python train.py --n_head=3 --rope_fraction=1.0 --attn_scale=0.188 --beta2=0.98 --warmup_steps=202 --final_lr_fraction=0.0 --batch_tokens=[32768, 65536, 98304]
Each number is 128 + 32 x the weight over its row's rms, rounded and kept within 0 to 255. Layers, rows and columns count from 0. Numbers have three digits each. The size before them is the row's rms in percent of the matrix's.

# layer 16 attention value, 192x192, rms 0.0782, rows 179-191, columns 0-95
113:131131173169197134114145139166122137180105094161169124083113151112160120113101117155110139167111161193161114152120113076163154135097175059038127084158225162137126155165111116120112140078101081136142107154102105100091102093107100135130114152106131122137132085091175098166137158078094146145
099:154131074108135145148122088103164200103111161127138087144150133121099166175161182145113128164143101096109070114111115095135092132162093174110087133116132157142191177139144183130107095149119145092144094149123122122135110161141134051119085117117117072145170108057115100161133085171102133177
101:127080179088168120165176063135132106177112090092068158171100124082167106112121168098113110131166152173150121132179122146113182128092134141128125126112180136150086164080062061085140131177190121055124107135135149160160136085143133158179099104167138083116096086084148069109107164126155133161
107:126095062097152081138136072125163087098175150096102166100148099050128066137137165112130158111104137144128070121132110150095088142085109124155101152084100164134173161094196144136088174150136126151123148096138168146086132107172165108159155062070140063125125153189145093155105093136131078179
097:127185100107113125061131114109137139076094089121100146093075131180136051148135080064126083160146059155121104134073111152124152070149146126147090143119098150110152082083148115098163083124129158108186135116094147109147146071087099146074128138089152091176146129186133063180103110108111132114
095:157109104112153106176090053092123136097107124109105209137070154025122144151081185133173103126126102182129087111127137124047124091070093165197115148122127141185118133127099108087132088161138151129133115157164095127181157150163098097085165116137125130152159160156089084144155089186210169169
096:186146160108102114128134166132180140145110108115169161142069098135169109155083125139140147151103157099082143129088104106089105138098097156092141161187122129181158160119110092106148111114134164167123116100084136166062131120160078147090084077154121093164113197068133141045196160149150141144
106:147089133173101108155152120145159130135166081122145138098099148126094148145087144069141123134142077124118126070130118184133125131179124191145118149150095112104103166108129166128091179087116164129143124087088162217167193086105076139103150138140105087129120160083193165130122141161142081068
106:120068132148115100119162113082166083178097112150138155053103157145123126134146146071140117146146135107121114176141112138154182130120103114158142086087085092131121138076092169135094168113088130109186113209173090106187094111099121169154156111134091142174177164149126134164161146163118108161
107:155112084108097126199127107123132146089134098192101198180175092121088093119158134116138146117157167188117121104175163089145084128156102151132055105191093087124091132162163142115161102123174157126063138083169087169147158077138125089125120047140140137195118121110171138114085117130207112118
107:120136129138188178135098160056173118154126145138147120177102118076134122172124107171098141106123187141072123137122081125152146168114158142096136128141187112205102131127169169097177097140118129119118169129131141155129061107153110158178071141144128105104159087152162064142184146133105182174
113:159107146132131131087146124090093121096106145169143125150164147194132065111170120113161135119192093108159108108126140098102099074167161107160100102146054125098070154138180153178103142082139152109115131134115195074138111093107160075066162136115048172191146157136110142126153137121129138102
102:060132134127174142111109126137115117173074118112134142170086060127121131124116077135091084106152140115036087162143194092106115128166114101134089139113157159116131141119123109096165078173104129088084136119088178124168186215169160154167152128174170121107075154106116094137158147183116165187